config = dict(
    intermediate_size=1024,
    vocab_size=18848,
    norm='rmsnorm',
    rope_theta=1020.0,
    attn_scale=0.177,
    tie_word_embeddings=False,
    optimizer='muon_variant',
    weight_decay=0.01,
    decay_fraction=0.574,
    doc_mask=True,
)
Each number is 128 + 24 x the weight over its row's rms, rounded and kept within 0 to 255. Layers, rows and columns count from 0. Numbers have three digits each. The size before them is the row's rms in percent of the matrix's.

# q: layer 13 attention query, 256x256, rms 0.188, rows 11-31, columns 128-255
# k: layer 13 attention key, 256x256, rms 0.188, rows 11-31, columns 128-255
# v: layer 13 attention value, 256x256, rms 0.202, rows 0-31, columns 128-255
# o: layer 13 attention output (transposed), 256x256, rms 0.194, rows 0-30, columns 128-255
q11 096:152133121125146104119122158102145089169141116167085142127115107130143143115128109193127169176120138153083094149138140139159144109143154139143088138076120140143130157122175135115153148118110138105132152118140136096130132099192118105148104139114123121109110105113125128123159141123129093137120134145130141132138137159140160085107134140115083094145146144180145124107110154185113141117126
k11 089:145116100113154138080104087140142098112082124116158146117174176132159141097116122088117146136138134090161122118167158141120169122142140091124171160160128143095109113140160106126121120161174177104148108140094144127111108128124143123131136137121139127174132159136098095127103144136128097147159136070105113128140134076129115144125126110128120114149146129122101164149140122136118126141157
q12 107:084095128135134101092099119148139087112110122145146125142127122157135154127096111122166129178166113099120103123125117122132092136062155124100184123113113126110109124140164162119168135139090111119137117135134153125119149122151151167165105117143126100145109161195128112117128139144123128155098110122133112129072139130148151152139148109081154124141062164133177160120160148119112099071165
k12 104:119141135138141114148141151133104136147110085145110158112099118106129081105110108167073150121104110160114143136110147091083107125162117144107133111123104127118115120103134106131097137115114182129155162140124129132120160073164147080132146140140154147111145095100142110098125107146140120156185130122131108143130092161082108157120138155140143089063135134181102100157065128143116131112103
q13 102:128167169165140147137093141113115114143116146138130122122137117162116171123134098126139128127131152111162100095152149186194129136164144122134107142135129154130161133143098148107156104152143076108118111077151107091114153165142135142125097129124100122147103152146113147136167133133099104104076114136132159114155168130172142101153124119126119138142102111115141114109168142153104105134127
k13 106:112113142166117094089093113135124091136166087122125126127137138160112184092103113157140105158139124111169116076123149128150158142133119112147141092117132141147138146083148155144138131168119097126154113111107119116140116107152123166165155119100126137127081161144122134153139135165116090119103091095148097123133128095124123139160114123121094138099106127112160135153137183134115119074184
q14 107:139143148112113106138127162153127132134115108134111113115107094090137103170131112110113157108141119136140137114135115132107089146103164165155091126111103074097133068108123128160135114147157125128101146130175163107117120177119151100138107141126134128116130110151147131133148118115084166123098091124106104143095136112125128128149081145165157117103118144105091159115164142121100136150105
k14 101:108157164112138137117081158141132154125124147152128113139127116122158167113153099144132154097142105172139125115127115076151137073144108126140045136090115109153127144141113150167123115116105119132092119085179144106109129151127110154122110120190099086098131142141125162169071093102108144088114143156139110126107137131183144124164084156141131139099087155137152121146133121131112115180109
q15 098:183153123140130143169125108089128109170108112137116110108117133121124090143130139133150162140138133105105159124141138172094125178123123144134144068114109142114137116096119094089136162134153159089138133129138110134127144109095080113133143145057144156089114105068121127117154135135110106138148112096117173120170138135093117119081143112176143101122150101113113129101135166158154170134126
k15 118:137150157133119121109107202136134111128154086161101141110097117107100082132126140123098157121155139141103139133131133164105099146126154124143117091094130112120132088101147099183121136130167126161123131122176133088140130166076159096158099159079112141106142112142170125140160145135084118141106055145090099110130128126115117090127112156142128132117153110112083156094164178132110150143097
q16 110:115115130132091102085111107126118126126097116124180125104160098090115126114134122130115144114141136107163166095152159126136159135120127156149182129094135120091159193145110129126124121096117121107115087147088112100119152117121163123102115167150119103101131134147129133148168094167127141129164144128180122161123162138152142097146127136137095172149136128129099116179152146124113145173151
k16 111:149087096137114112130082105120113102083137095134129119136164113115094127100114143092164119169152137079130143129151174117122121141121135116111137114103142142090125142168169154133149156121159144152135090135103155058181133157088176130148121139143107110073139127128150160163106127133106153137181153106162093131136113114178151130120131094109079116163147117138102120128174115106142144144146
q17 111:111150173103132116063125134100138113134096128135157083119093138141141143104116131164101123078144140142106155114100136117111144122116140125131188163147108074151131124123100124119105079117078138121187137108117095168109159168123115090096148124138127158144122141136115114125168141132142090125086145116100182131133133124108168142147144137153172175057152097105152129155137172132097076165140
k17 118:108136155128104079056139098148138075125085112105171101101145102127132139108117156143128124101183170088139162110101113128129144137119087159113170121136153076097155150136117138113113099112100140132176098121106114117122155125097143097108134134157113128142109180167165139130153141155140138130123122127165128171128171136119148098144119100167147162107121149117115147141175162119119126150147
q18 109:127149121173142150132089143097079093104125170106143129079141143086113139113122154103130142120120125169127104111138095133150133130153107115140168090139116145064157114108148131150122142127120124117108155171102145130113111150105143151111140112116119137124123148153127127093121130159118153138128125126141087145134135154090098127156131069123151156137146172074044110106142107110106128099150
k18 115:095129113148122156134108138136132070127147169131156117105139087074132121146118127104133110158120104138079098104149102120125144144074135121170121114122121159082152110099122132132134153142126137129123147173084139162125098179054141135160156125155129111101156109164140136115168143121113138164126161114137148131096136149107117110158165105101139155151115132055115111138178119108113126092130
q19 112:152105139138156125128132131142094177155139101083108100156084133123111133119104155108137137105164151124151136130096101120140127137148093163098167118137137134149133139126137068128117133087119113128119112101139116073171185107123120131123140121102131130141066132146112157101110099137135113088152091091110111157154104091117131124089116110154092157141130124145136140134097093119128119140131
k19 112:129100169156132174098111169119081126117123120103145089133088132141120156124084174124160150114157136130127113106134088155098122133156093155086192100144138158090164147141133101107105128116098102130160101119103110092139192125132142140110131141142111141171078122190160167093091091120133113083163120120114151156151134121091132121098153126131135159150123129132116117100142114132141134129125
q20 106:133119116170137140143167124124105105170117106098127101126141090125149102144111096141141159135132132125136154074115147107099097118098150130151136126111123167124142128152131151067164122154132081152146080095152148123104119102123111137160151182122089146145120123155099139160124146141146133136160140146126144112126080152152134119164176143136109131120085120144158117166138103119099075131115
k20 121:121100112151129147150146169125081073143103111127131101095119109114109116140126126135109156156135165116120169116122156135096143101091120131124146155096142184149128124128136148056145149147119129133180090112107116133139098110163135134162108171102126139097139153171089159150077133148125132191133125151096161115120111122112143133143152123138125098155069124142133130138156111102101081104131
q21 114:136155092101123100131150025149183139115126119086119104128133095097130125156149158141160123162186072082129153139100121117125126169132131154152186114141135110109125155143134107134159102136134084172076129133148149140140137125153104168151100103150120134159118156174163102127154150124153127136140130146165071138126134112160112121113152108102131123114123169150127138157092139121099138137165
k21 122:162133151134083116134127095111165113125100129104110080112141067111120143188116141151160161158153087098142130107127143115112138180134140157145163123127120138128120156136125119148117068152141100161112131143152137123121126116138128151139135129153089150152111137186118110128116117143151131137153149127168114127153149147159152112122163126099102153138138146173153104148111131163090137136135
q22 108:129135148122186126130114113101106151123167112152098153131159089106169144136119118127159076159119101100063101109135094122143129154104113155123136139152128093145124068161115128116125159144089122151119132083093094102152117123108147124105145114120134149076132185121154138105133128097146115167085136146183143135136148129148129143134105127134127139159135135116148116161166118110134173145154
k22 113:123128135145187145145127096099092123115123153166138111124131063126128164111110122123150087139109112112087124100129131127134119108089162115094088091123141094129151098158118100100130163141123144153132137101118113082135143161110146108099116110128158147093122106125147147141127087122118142190114145136162178124099148167139152110122117134150171158168135116101169123153151158146149141156163
q23 109:148159113158163126103120129143128134152118144108104138136130133122177113155156145115102108154153109132096106137113135121114123171146145177124150179117133135100141122117139134123144116159096116104127161109142110118177161147106131107156133135093094086095140124114141115121126147146100104123157128131095155060153138135171132147144086146175104130105123184119116156114142107135091137121075
k23 119:152161103130148135055089144129142160145147107100091173117161119111189130097161181138121102142142118129048128146101116108124122189140125169120172159182159128127162092116140131137156130155109127118140163118152129100175156143095112119160156117078114111080126137109134128097108117149151106132141105110088118093150113172164120131135111159152109145125139169124121144123123122132108153112106
q24 110:107142118063131129161123140144128164109123146118126105161156114108102139119142152147147118120143116134132125141132140139145118190104135141119123153118142120128129153088078183113170188134154109128118147115170167143157146125123118146115147152143140114162157132083086138117124072122121123096133141154133136100163098125138125126092134087101075108167127182128132151167185080136147137117081
k24 124:101135130104132149104168138109125121145086144129125148162135121090098143122124155106140129136149137116133115157116158126135134129122121119098132130123133106148122117089109175087192205146142094153147150142192170151115154102115124106132146159092133100150135145120092142116105083107127137139156128143137112121147105151109112154108147075119123116125142159126150164169163106148142133101119
q25 115:126123127124155130145132147101172182139121139173162138086136159140136111106126130168147179091166114142151125106146153141130133134147117095113115117116097169137107111131068168119124141112162145113130129123118150076155120150110150115111153096156176124098143126105125137108119109110151120104127149116151139104136170129137152120188127139157135119127106137108134087099132152124077108137110
k25 121:125129134106135129139119139135161162121148132119149141121147146169145107090116145141152182134140162144115132136160157158152102126120123076117140173138109152124140117144087128129122120103161132114105140129114138104163119139117176106122124099140185114143164143101133138099115085109113120117121177116095155071107155124167126104157109128153104140145127154122134112116129183143073123132102
q26 109:091107114126113149150121132100090097088143107145098105095111131090103116112131151159131103130131147144141134136121148112125123125089105143119104125094172139110080138151112111129159128181077134149121142131126125152099119110132121140110130083159123156165135198151135141144135159140143181120111163121145135100163122116121063110144090151111163097124134143158133117075122127117212095148132
k26 114:088124111119098141149086143112069109068108115138104133087134115120115148085082173140113136126130134133148108096146131141121127099078115168087083121098181142111104144161109127103149128174083133133082134162120109157099156111133127124136132079129159163158135167155130134094107161122126125117113104111114111106169155131128083134133155160149135108163135146146132122099131136143185096161108
q27 110:170129153061108146148115160113123152139123115154126161146152127050138109132123114114153146096150105135112127109141166136095140114093144116103142156147110164105180125153117119153124120170116168129122114110192147144120154161151096073095162123156100137119136187126111130116159133138131106113120175127102097123106085125094114145097140151145109106128157091119139150078104108117119137158163
k27 120:145125117077135143138137115104109107115126132141126176150124137058075131147137124115117112121170106151121152107115140159130123109111147135105110147093106187119182099123146146136153107147122156123166103144154160118130147137160108084110150132194073148104144181157083124148115136147080101101141114115097088101143082126129150121088135128154142138140165113124131140098100138111130146141181
q28 112:120129083099134127155141135120148103109120142130115134079130122118140112117142111161116166135126148095104124106128108144137088131113189132151068137107123172165120138121123114150160127107111107117148151127132151142097120115140130136148095117136133118151096165117188142130149148151140104130147126088130124123112143135154086163136108112137175115112104150137131167114132106177150155157140
k28 121:109152101070146135136145125106146136122149108138129147094158118116109125141142131152111186122100122128118158117123128119137095157110188118138100132122136188154136118158129126136185094147126120084158132133146146133135107136155162130130107132108141122172087109121151142110124110164127094086129120099132096152106142115121137131146150147107184148118133117146131116143102094171123157106152
q29 117:145161135154142116140099152114107132131153182092117131163193162147154137141131152143129112103147147121107111121112121137118152159143084128142106119162109115125141152147119132089096129124136131153081118167129143170145146164130139122143086094180120150086118159148099087159183108131108135165120121121109095112160104137122117102113145116178183156121140131095112161116085115149129122085157
k29 124:130141135152127129137122156109095133148165160134124158160152126140141145113133123164146121112144134096114127104144150128111151154151083152126112144154113101138109165133136158092090108127138126130096151162105147152148099159161147119137070091158113105089131152146081105131163139134119130195115123100117091107126111124121112122083125122173180144109138136127117146124107103161129113105165
q30 106:104140164160140161119154135147124109100113155098106058163116091120145109115140161167097149129115138167139138108120102118130189143132115139140150132116102100107121141143145126148147147084212100106174099122131142164105108135118098098133085117118131143112120162112082146108176123160104170143134139129127115170139149096098122172141106134103149079123106106127134131106111187093130127133177
k30 117:097132161156116147110149150113119092159117142124097116150080115106128115133174145160069115136122135146107164094156091123130167142119120120133146135104093085122136168134100118173148151069189094125174137115136146145104113141099123098156080117111111117123132165107073143109164064121107135153148110142129124149154122099098134183147120125102140110104157110116120127095130149115142110115153
q31 114:148132186159117101125155128175135108140138099167140146135137122152178131134105111089128135135093107131102116112083110166103101153113102133150130091116119138122103159118129130146129162087085139101139127095138164109102112145153079121152149105114080138140125137137136147092119152080103108159135093127118110046091139145127104142099139128112103145116123081111060141154104142108108147109092
k31 118:131119144130104104120144105191106108130142092147158125122127145148183135163136116084121140132100146145128122098091126163093109151124123116143134115138097149126100132110142123150156133120084138065113126113149149122129113132143093103128141145130091144148131116146104144116127138099120125173150068133142108067108099174119136118111112154111121142112117058120060122161057113112113131114093
v0 092:137136121112108131145140139153101112129128155099128100136146167151079095152150140127122129116097124126125135148134133123129149164093150105115122134117095148138122122132132101137149109104150115159086125122171156106170104106071147133120079148123110111122176131162143115118128115153102168150156097117127140140078141141144118106111152109139073123105105081161094148106179095102103111099109
o0 088:110124135126131134119122137141128098133132116126142186179162176160123145114154102133171167168103167169157167102110113134141140100127116129139130080159135112109122142129105132125142123157127142106152158129117117119130127143147123162113143123130070114105114113141140156126146137109110105102136135100104169129164167137091140073116124149090148150110126109136132145144138140136085110152179
v1 098:172130166127101104131164142122149121144116147144117128118148126139098153145106152113128110122113109152106156143094093117125139134061096161136133159192145151140126162124097159094136120106107155148080122129113141116116142145133101161134103096133165128179117118128120132171089102128145092128121139133141193107138127123127156107158135153108132132110150155115108122161117152163109103131123
o1 095:109141136102151141146147122141126136147158111131118171105094123159108116134148121130162107152054128083067122117093126123106073186169137143130155073118101108103111124139133110141120133136127156106127115112079163118100081102087135116108167113087115141118151131121140158109122151108099112130130134123101134132123126159112136141130115101165094125102066091135105125124132121095175133116068
v2 103:105149133085122121144074172118140139140152133143106146129146114167150149114121109144139132174165120169134101099150072114150140140160114130109121115095103126150156123110112130134130115119132104153082139118166133095126171131110054130124145122163102115130150134107148115127138120100119088123186117140150178124099138111131114115169142155145119106125116115143133117124076150126114148095097
o2 098:143128134160145129113153129151127103142121173124089139099142133114081154145135122124144135077067129130096124145101113141095149133107142133156107129123156162134109117167120168147169104094137140145135136108129126160147086135134099122134106122152115156111122155141091134147121145135153082126110131134123101127113142142088117102144116102149113108096111145155089126122173139139150104184119
v3 101:107107159076130088104111128102145176127153120133122148130138121144117129152131110103110108144148105142138076144119111171142163130113126100145109142155123133131168136099113124132097103133128138134089127145128139150163098102116112135073147102114131131141129084135135089113112161097108127145176108142188121176105117134105117084138070107110152152169127127119152162160121115106163179096140
o3 101:111119074117125170166112145141148131135151103118164124110107112165122080126120160136184151113185158140132126150149116123127122132142110165106147138117123105134149110150148098098127163100142146104129135089128142112126128107126141125171130169123096130110140090099130114105165142128171114086139099110125126138147118135144131099129122111173100137144104113120094117134137153155133071137121
v4 098:151105118181111147138155085092109126132127109125105127157125112128148156125135124168147160133176119144102112113145133110131115132151101163143147092124084101099111155091137066129094133126116111121107160130136138128152129112164135152176145113133132079152119175119109182149152109119127129134100101144087102068136128134147104112142121129154118123147117123130107110145098130181110136115109
o4 097:113160167146140153088142136098155107075102155114114106105102140098182140131163158126096140145143186153144140163099124177124115139156119078108129135105174122128103098081096130118112115165119124103143122152120131146113142144141099138106130112172138157121140116112103100089165073127143116122144164089169114151121100168110143065151103121130132111109143111138125114102078143129182162136133
v5 097:137120127168138121151131114121155115130178132119140116144136115170128132152145106157156153156121142140146108170113120175170110155136131141129149159144152141141118124129133165142104161143104122115125110102161175137106158151094116144120118139112139120162154116093126143146161153130173097085105118149131169093106114126114120125131137110126096095133118102129160140134141078154160140137156
o5 093:112135117103147147152197151098125089101148194140120145151097131115123121168124138112130108112120128096114077099152151116124178179102172096147105116120141161110155158135113107136169134090116170094125140117080099099152097128133135114137119109133134121130138158131128134108100160136138148105115129119147129127136135114114145107110076128128165154184105135160120119124130155151149103143137
v6 098:119098112083140111126137138188140135177118116161116128156114079114136124139110116153113147162125136115102142134114128124147112123126109116141144132138139079139142119085132136126107152090126133152152128107089133133169092059137110162136152128101116110089111148157146128131141136146112140122161155124171120145101087115113106165154104127193131096153163121129106096112121143135137084075156
o6 097:101161149140130138092122145134177144116137094123135123112121114112174125116151126181171087142125087119084137125145112122115114108136137134142094167142134174086146166151132096138107072141133160150112097145165140172174114131157078102107134162136143107127120121073115117147156121118116119125144104151077115123096096110151160103084143114143133121150128179161161109142131137139125162133130
v7 097:105131160099090094132114159123128125101146097078146136108123148091104094168099123108113163129136128104138105092091129113130122170140090124145133112124132153131109147098088114134106082117094115141094098162108122117147141134116164153110116182135145156182125166129127122076066139090106125134188112108109115136098189120098149086109120123131147115148106169126136131106116153111123135174122
o7 091:137135119126096145168143149132143099101078086099135146118135150158151087106139091138133116116119128100149112092119134143116123062136127162124132147150125100094163129093148113120145153109117175115132101101126110119114164097105144104110112137088129097167148120123142126108138167138154149116078099123160141116138139125124134133093123153160145141155100096147151134133136080181145122102119
v8 090:108093136119138146087121163124132131093105053175117165103120119151106178140159145121134087127136093139159146143096119121162102134121113117137121112121115124123100114141125149138199120115107152135116092138157152155097121136109095125106113150085113146160126150130106120146089102108093157155119120156160087111129113147132120098133178113153096153149125130117141148104106111104108153057126
o8 086:177139180131106182156143098104118056141148110138150145132156172173151086134109128108164094095119157100149141142141124122128122122123122138156122161153123163137104123078112113065113134178135145106080139121114095153118150107167114144142109141148122136136104097156120181115095143152135080112129133124114169144113094173151095135182114138138130133096124157138081121159126117095138140125096
v9 104:132120141147136112134137162136111155113110048147154120124075117154094110121154127108127101176136140117108113143121112088059144096161094113135118120100161131136114107111101124119131083160124140156141131138122124100111115173114108155122136147088130118167130110147083136144111117106168137131155161154132148162130125117135152162154092094140107145144156105179113130105122124145145173135096
o9 099:079174174141142140120119115110176133144154111101117145160163107170135156162130168170126096043137135143159135126129121114140109132128110159090141124124142156156141109147140135115128168119156134138118140126150154140162132097157095101141094121096096116131130081156110159162129095131167138124111155070141142169127159134167136100145153131117153076123086110081167119138121124089132112134139
v10 096:074148183122128088112138155160128133130107117078142113089118125131156134158087101125141118129157128126149137100084126153120118140113154162124078157135140150092143123154151128135137130131152093154104123167119116157114160123153087070114111130134111149163141102130142129106118140108148143165120156141123103148151122139145140085127080136115141113142108177143189084120083163152149130180151
o10 093:166092085144108131149140146160151126094100121159107134120148114158149067143126133138151175122099133129156099129175143126108136155116077113096155089132116097145152114109110128129118105144113132119119140124183110115178168134114130132153078120117133155088140161110132079140160104129179121139144136114115133114126092146165083133125139140115161064120123126157146128136154154172092117095143
v11 089:154126160126137170124171169152167122121144140159103133133131075086095156131190086086149126116116132145110107151141140155145120119110129153139116089096136136151116115077123120150148159092148130118130127151114099136176155114150106167099107133121147172120101173119134101137138129111107119135133101113092183153123159158148149098126085130125135169151131141177119097147142162147152134132108
o11 085:129171148161154086131140133139136126179124114134132119125093143127149108183064135096145123107076151176127164083126103103134149115151124097167128151154093152129160150143167137106099128143105094110129091093154142110135123147143133132122142136108111188099158143124084155104115144159169124139153166088112111097116159106137140115106173160117168148096159127102134134117126089107138185138093
v12 094:110076137089122122110167098113125096086111104120157108100130124135099107140113099048132125133146097137165097120157094130115123126106114132093130087105117067117117117110124113094110117175150103131125128146125111161127142112131119147086097088165120056103144144128109161107158163143106123101125104154104123126143114140100133110106134135124153116154114156127151165129152183134146085153131
o12 092:167144078136105152116079168124061135142108171177147124155094143102138168130118108143112116121107147095180141160181150137164128120170118138143135164124140131092136137142144089122148135138110143132137100149126135105087110136083149108130131115095138153131105120124135112151157064133150149141155148119142150162118174115138130159105101089150090094123127087116086140105135111138105134150126
v13 098:150143131131089114120123123087121100134158116104145149129084156089119153128123117111122136118114083145111123150094141125149151117170131091099144105110121122155157183139159138130201140118136153103181095117093137145159127103126189105144101122165140132109122092168111133131117101115077127142083130135150107158094140162152179130158163137127149116139126130189145141104119132123121119157095
o13 097:140103111134157129173138114073099115130170142170176101132119133152142135111115114095124110157133083141177144135104137121124153084105128184144154122139128095141130129137141117081151157162127123144135139144117117151102140083104119139111126168097126119153138173175112115123150161106113128076132109121145110087116160162138130135082162104102106112070097114097125138154111111129174192094144
v14 089:108141124176130118120134139133157120147133131125120221140115172119107110109144123140155134151160124097083092118104132091153139148123129197143106120120157106111114114132106122131088114105136103186123142101115104109123103089153117139128127166117131125123112113129168109083146116110136175145130127140080135145118152081095097148102155125177125123118153125167119090130115121145142147116130
o14 092:100149133116147095151126152131089155086099150135155124134091147154088110141133173097120099085104142167119144174163123093151078124138142081129125147134111135099083132103112131109103098162148132093126143116161122160119148129125149139134127136156123114130123135099128169106162111137138119151159174100133116130147095162157158158133109131156138150150134112161151143142144103131139129117086
v15 100:175126108121096095104096119143140150109110110109121130177125146139156085129129114106137158107140156127171072130157130166088093140124153161106150147104094159151110148145152157116143122136158146088161120152122151118109088119101139117126128137136114106128155129141105136168082154100148169147177149104164112129091123080108140121145135157110155107125101133114141179126116125096153094143170
o15 097:116126171119113149117163113127103154127127086144152131119118193139133112115154134159099127111139131128169126131154116127143128145122132179131115125142139143155120072137117111138123164090130157130146158101138148157116131117137107100115103130157133120077133122105150135120119146151106137103175128127067101128169180157167147091129153156146097172152104116183116118124155139148116137134123
v16 094:132147113149161111151130130123157142138122136111148163159123128104134138115096101120097138088156174151153128081114131111181136110106124129153090115135108104123143123122111106131176162133128165139152121135148124115064090131136139122116102148123143089119115103169116152141144136105098132145124080130073123153133115113154130112144127119161144143100144165111141094125145141177122120159164
o16 089:147126103108105117132143127135158109117116114135123098124081122105157112098163140129150162149136128155099135141131167150111163116117083084151149106124076119125125139143141134103144093178118089109124145146142131127156193129144156122121132144137126118118119176099149155146137103109119147105121177091148131115112162128157092141070103115135112099156116089148119155087117122112121118143114
v17 094:104142168108095114131092146135112113119136135195145114095113147115141145170188114120134106151111097139138190162095097150110158108107124144113124134120104165138147103066156176166110101163136165071107095114149107105088153140106082207104138146173141117083126129103136118106090104128146144139127141119120121137101116093118111103115124145141119145127147134130154124122135170142133130150110
o17 095:190151164136121135123120161121138153179119131146126144116141101130144145094102138119091104100074106129104122195142116089122122119126122103121157112161157146144095126147122122158149128135146158131162109129147120120132107132139093137126141122085137090104110131158144136145134160127155122136169126140104165084092139151137140175137159085139126114109136069112118136140152095128071124095108
v18 093:134123126136130143140134088146109138113101114121115112131113115109114137110154117101138129114142144142158161148087165147117119098153102137146140116143135100112120118108148129122155155137104105110149139095166156108122091102150123143141127153151141092140126127160144104114094160118171136141112118098146074116146155182123132130118098145136150173096122170135133149132134172160129146126163
o18 097:159090116106150140144110088102125117147118072132120121154148113145188124112128128150068115131162106108099108153127122140145149151170111104094152117131129170097136128141114100135144185159159108134118102132081074126157157148103147108113136164114141120123087143154118144083160103127112079144100193151150147099130133130124118145126137128135117138125155096145152108122120101123143113082139
v19 097:105118144124140134127099161091180081104120161148121103111147136082121142167099115089141094145165168146134147166133122117119112122152120138159116112174100127077116148177152110171109156155117121129124162115117130136113096125159122113142126112149115132146151113121125127092091110084094140176111102063128169174122142147071121119132141150107126159110101153132149140142137082130122098126126
o19 096:162147073142108088146119118114098171176146143147172128130148123179083089076185120097151136179109084164120158108110134156130167128124154128104153122104145097131089121100132117106138117131158116081117106151137139136130111112105162104151121150117160097089084141160133108151155114142133146128145139154152140074161118145121186124108089114166116126172124089086126110137093142154115135120124
v20 094:117097123131099153178146099140148121101170151157116061149134136152143134093111128128133112092124133159143122133126156121151130085107136113124138120125091182140141080130129123120100124134118125111104089086158110142082149115094126144143125099127116111115160115159149134141127130151097093124134172069105154102121138159136160157095153109127143130150116122143110091052136130148094115130129
o20 093:103141110132118107090114143123109152140154137122141148081133107153135138148153131135142124123114143075168144099109124120133099141125104125135102099077151099104135176140128132153120140083093151117115150123111182151120085115127117168108158122145132143126145135147141134155116122106160133130118097140138137122101136084085084124118159139107149154120151105131160146134130135121102125120152
v21 105:117099131152103118130120120113124113118130107147173126113137138148117091095174124124081170148143138092141064077119135146120166082101116150096142165134127116122135125183109135145169141148120136140124157180136154127095152134110134118134114110142090104166101129101112155115123123134126169117134121130133127138122132124116160119124095128098158122123059111139087119133144128147091058098148
o21 101:090143148102156148107126100136132106114126173136120162150182128105086096126142140158171078188162179080179133097151126131142166154131126110144116131108110171119152181141177122109110121167120111121139111110093130124101084101143120072138087117124158120124179107101132115139159117085129105151122113176140168135175146112109108129149167154181121124129103115103108160082124148147110151158123
v22 094:144159133111143171113123133138110131183154133074135118201147145112135115162140140113107077186139150140117110136123109161135156117146147149114106132122142114083125152139182091149135119069089087110122125125100135115173108128157127132124153166145120096130113165132138164126093122146144126128124142119179163133087153142130129136147133169117126103114141151133161131107129097123100159135142
o22 092:169137135164153144095111075115121084102137113121090109123116120109118135157099106152155182128085086140108151112143143116172146161150139156170122139135120119122121132153109109144104111109150110116133132151167106097073124117106140159144127135102135152169135117160095135067163125159126137135141151136153106128147185137109132106145155132129106120126124161129164121136101122203154126177127
v23 097:129117121141147128118112121152121114105094142113125170123108126121116101114177096087128123153157098119137102112111092164124170101139101106133120105133085106091124124160094126127126142118106132147126079106110104134121140117122115113110150153156147149143081157172170107126119148134168130176159156148125098121074178120102149140098126119162118150120081139159100145135117140121086116111160
o23 096:146134160111135116128129105125110081166127114142111128102110086149162117080139151163109159129100156149128183111101162142133157140153157152095119148110104161100125127147155125079128136104134176107119130140076138130156123138129154174090126137129121151130123110139109115129113128139133112142125156141168161127143136153143167140116186162119113116128185125135139126118151102157125148124137
v24 096:138124129118124114101120132099138129159144106109153109107115121110156157109160154152107155106102056124105146195122126131123097169127124079125151118118124205111124159144142097103144162096101161093138086137071165125145118147127118107127099138156128122130121129088110146136135106125120176136118087147122134162106094129128103089114148121113122133115133117090114110129160132140144162181166
o24 095:109164120141157123158120094156171096141180164119109134121102108158146119154076154115129119137108160152185144135171104133118159094119126152156158144147162106153138110119139107129138161159151129140095142105083095105133152123169164134136125113149138124125124168103106133093082135110122116151111084142144101114153162140121118117166116087089121105131099107119098088163121106123126153075113
v25 096:132135100149114165089168167123106096147114167121098107120128137133132125104116176138093102117168097131128150127155097130173122133125143137078105125141128144147146118117164109145120162114136146161130137090103123126125145153101164110154129175150151104127085129108142148089143169122139112170121145135135076134148106129098121155131117137116144055129158118132084129133142125117118081151095
o25 098:142126128147138116164138083126104172129136142122153139124085121110170157135149124130113161136124160128144140133118125134115118178134091156108148121126143127110060138097099111114104088144116123172133118153132082111126156119122105143105086103119110099156127067129127113118160088124090142114100129137112168153112137110150124098157134093101119139099131138136133126143112130144130123092156
v26 088:185137106080116135152114124124121163107139134120087146167111150119125133125124076145131108137092115168141115115111160139119124136167102133132132090147136157139154155146165149117116135178160157115147148125115108146154126185129119100087134084154077180076150139108136144062136149147088105107140126098128146114171105125163140121075179111137101164087169125145118124121154100147153139130159
o26 087:114101137129138090141155115120114090148115104133162068112159103090152098146147128110108139093129171117126149145093112075096179130111100114112133124146112087077153127104141164122119104110109113149150126144163113111143134124164178125159132152135140081115118151134126165125120111132173148142135134105117116149130138189122104131130119136070148122093129152121116090141152137140174138165114
v27 100:129088132160146127147141092168148140132149162111124172130105137145161094153151133154141115153130116089132145125135102143097147141137110135159149152132131137161090081142130092117110162149121144123161142128053118143190090128171149147129161159131137100113144163102143156151145098132073145149112116071121091116116130122110129133111139148144116128123132147144075139153136132146127151120133
o27 101:112129146096131093101148186140128163108114111137115155102137143115121134105140115124078124117149112142134126127149125141131109112125138103126090131128151135097107124098125108094158083132179153151097118112106092127118135122141098118131136162139153118175111141124115100090095169147141127141080170143110123138136145120164117139093147124097080122126172157140138153090121126127131171154089
v28 100:099145126108156116118101170084137150122165161110154120162094067125100131136132138164130138145156153142110107136121114130138119151128098109137145091094123160103129107103126145125117106109129122119146124127176151079118136094099172140108124103125145132091114131094139131134154140128155101105095146146166155096143111151114125127096113147105122144102143107096127090135116141139135099142119
o28 097:118172120127130104128137125156102136111100141090112131134184131095131105136093151149145136129140135136127112105094128109111113132130107133110120122170149134114150147147152082146147113177135131134106143099146131159148126120121080093112131092127150126120108177119152115150151080125119126148100090111142126181084136096137163156162106131175110159127134145103129128125137111134117100131140
v29 106:125171131168069129140094163100131099163142097104137146128132142120123075101132110112136104133114113138106120155131126141142128151147148095148156101131111154102118153117103118125115127119111091161153091152160108113128159134103100164144160138119113119110130153137131117120122141148099089105159091096148141139159100101139153089134113096128090137123117157139132105119143160120102133158122
o29 099:114106134125145137115123143112105130130172164113163109167150154136082184133119159147108109116096152131113135086119140151145133143110121111106142117128089092119161157113119165189146120111120150098100132112117112149150185123096119129138144133122136135138099135083129091160103155101149113150114087124106117148160165144085149127116111158142144141100147101162103168139150113137173109098125
v30 093:107139107145130098102149161132118095164089146115154133136130099149113123148118121165079121109150147114110110148156178164131120075117136156133174117128105097132128101111149110134130115112152087108150142105127118123127167116132125131099132113144131156092144139111088148138074121155123123128140166120083098150174099127133106121102147101132149096084122091132147127153162157129121133128106
o30 092:144152136110102122104091115122140166128117124145138128122134159116135116092100076122127127110147132160148107102079125095186159205159133125121075133135147146130113133106125165142176134155145100097141099181121129144146112112160111127125079120124082141111145147108176112110126077105106111120146092148126098071092129096106108148092119159110154153089150103121144128118141154164148131163151
v31 097:157097173146141098154139129120076142149123102146115113135118123129153144145100140130103137091112187135138164149146124155149153105150155121108133098105086163168108123111098088159155130163125116131160157110117128079127136137116168126099118139156111089107149129113127164121141103151155147114162113129145105155121116155115127152150172187149100147152132116139124166131169102143115142141124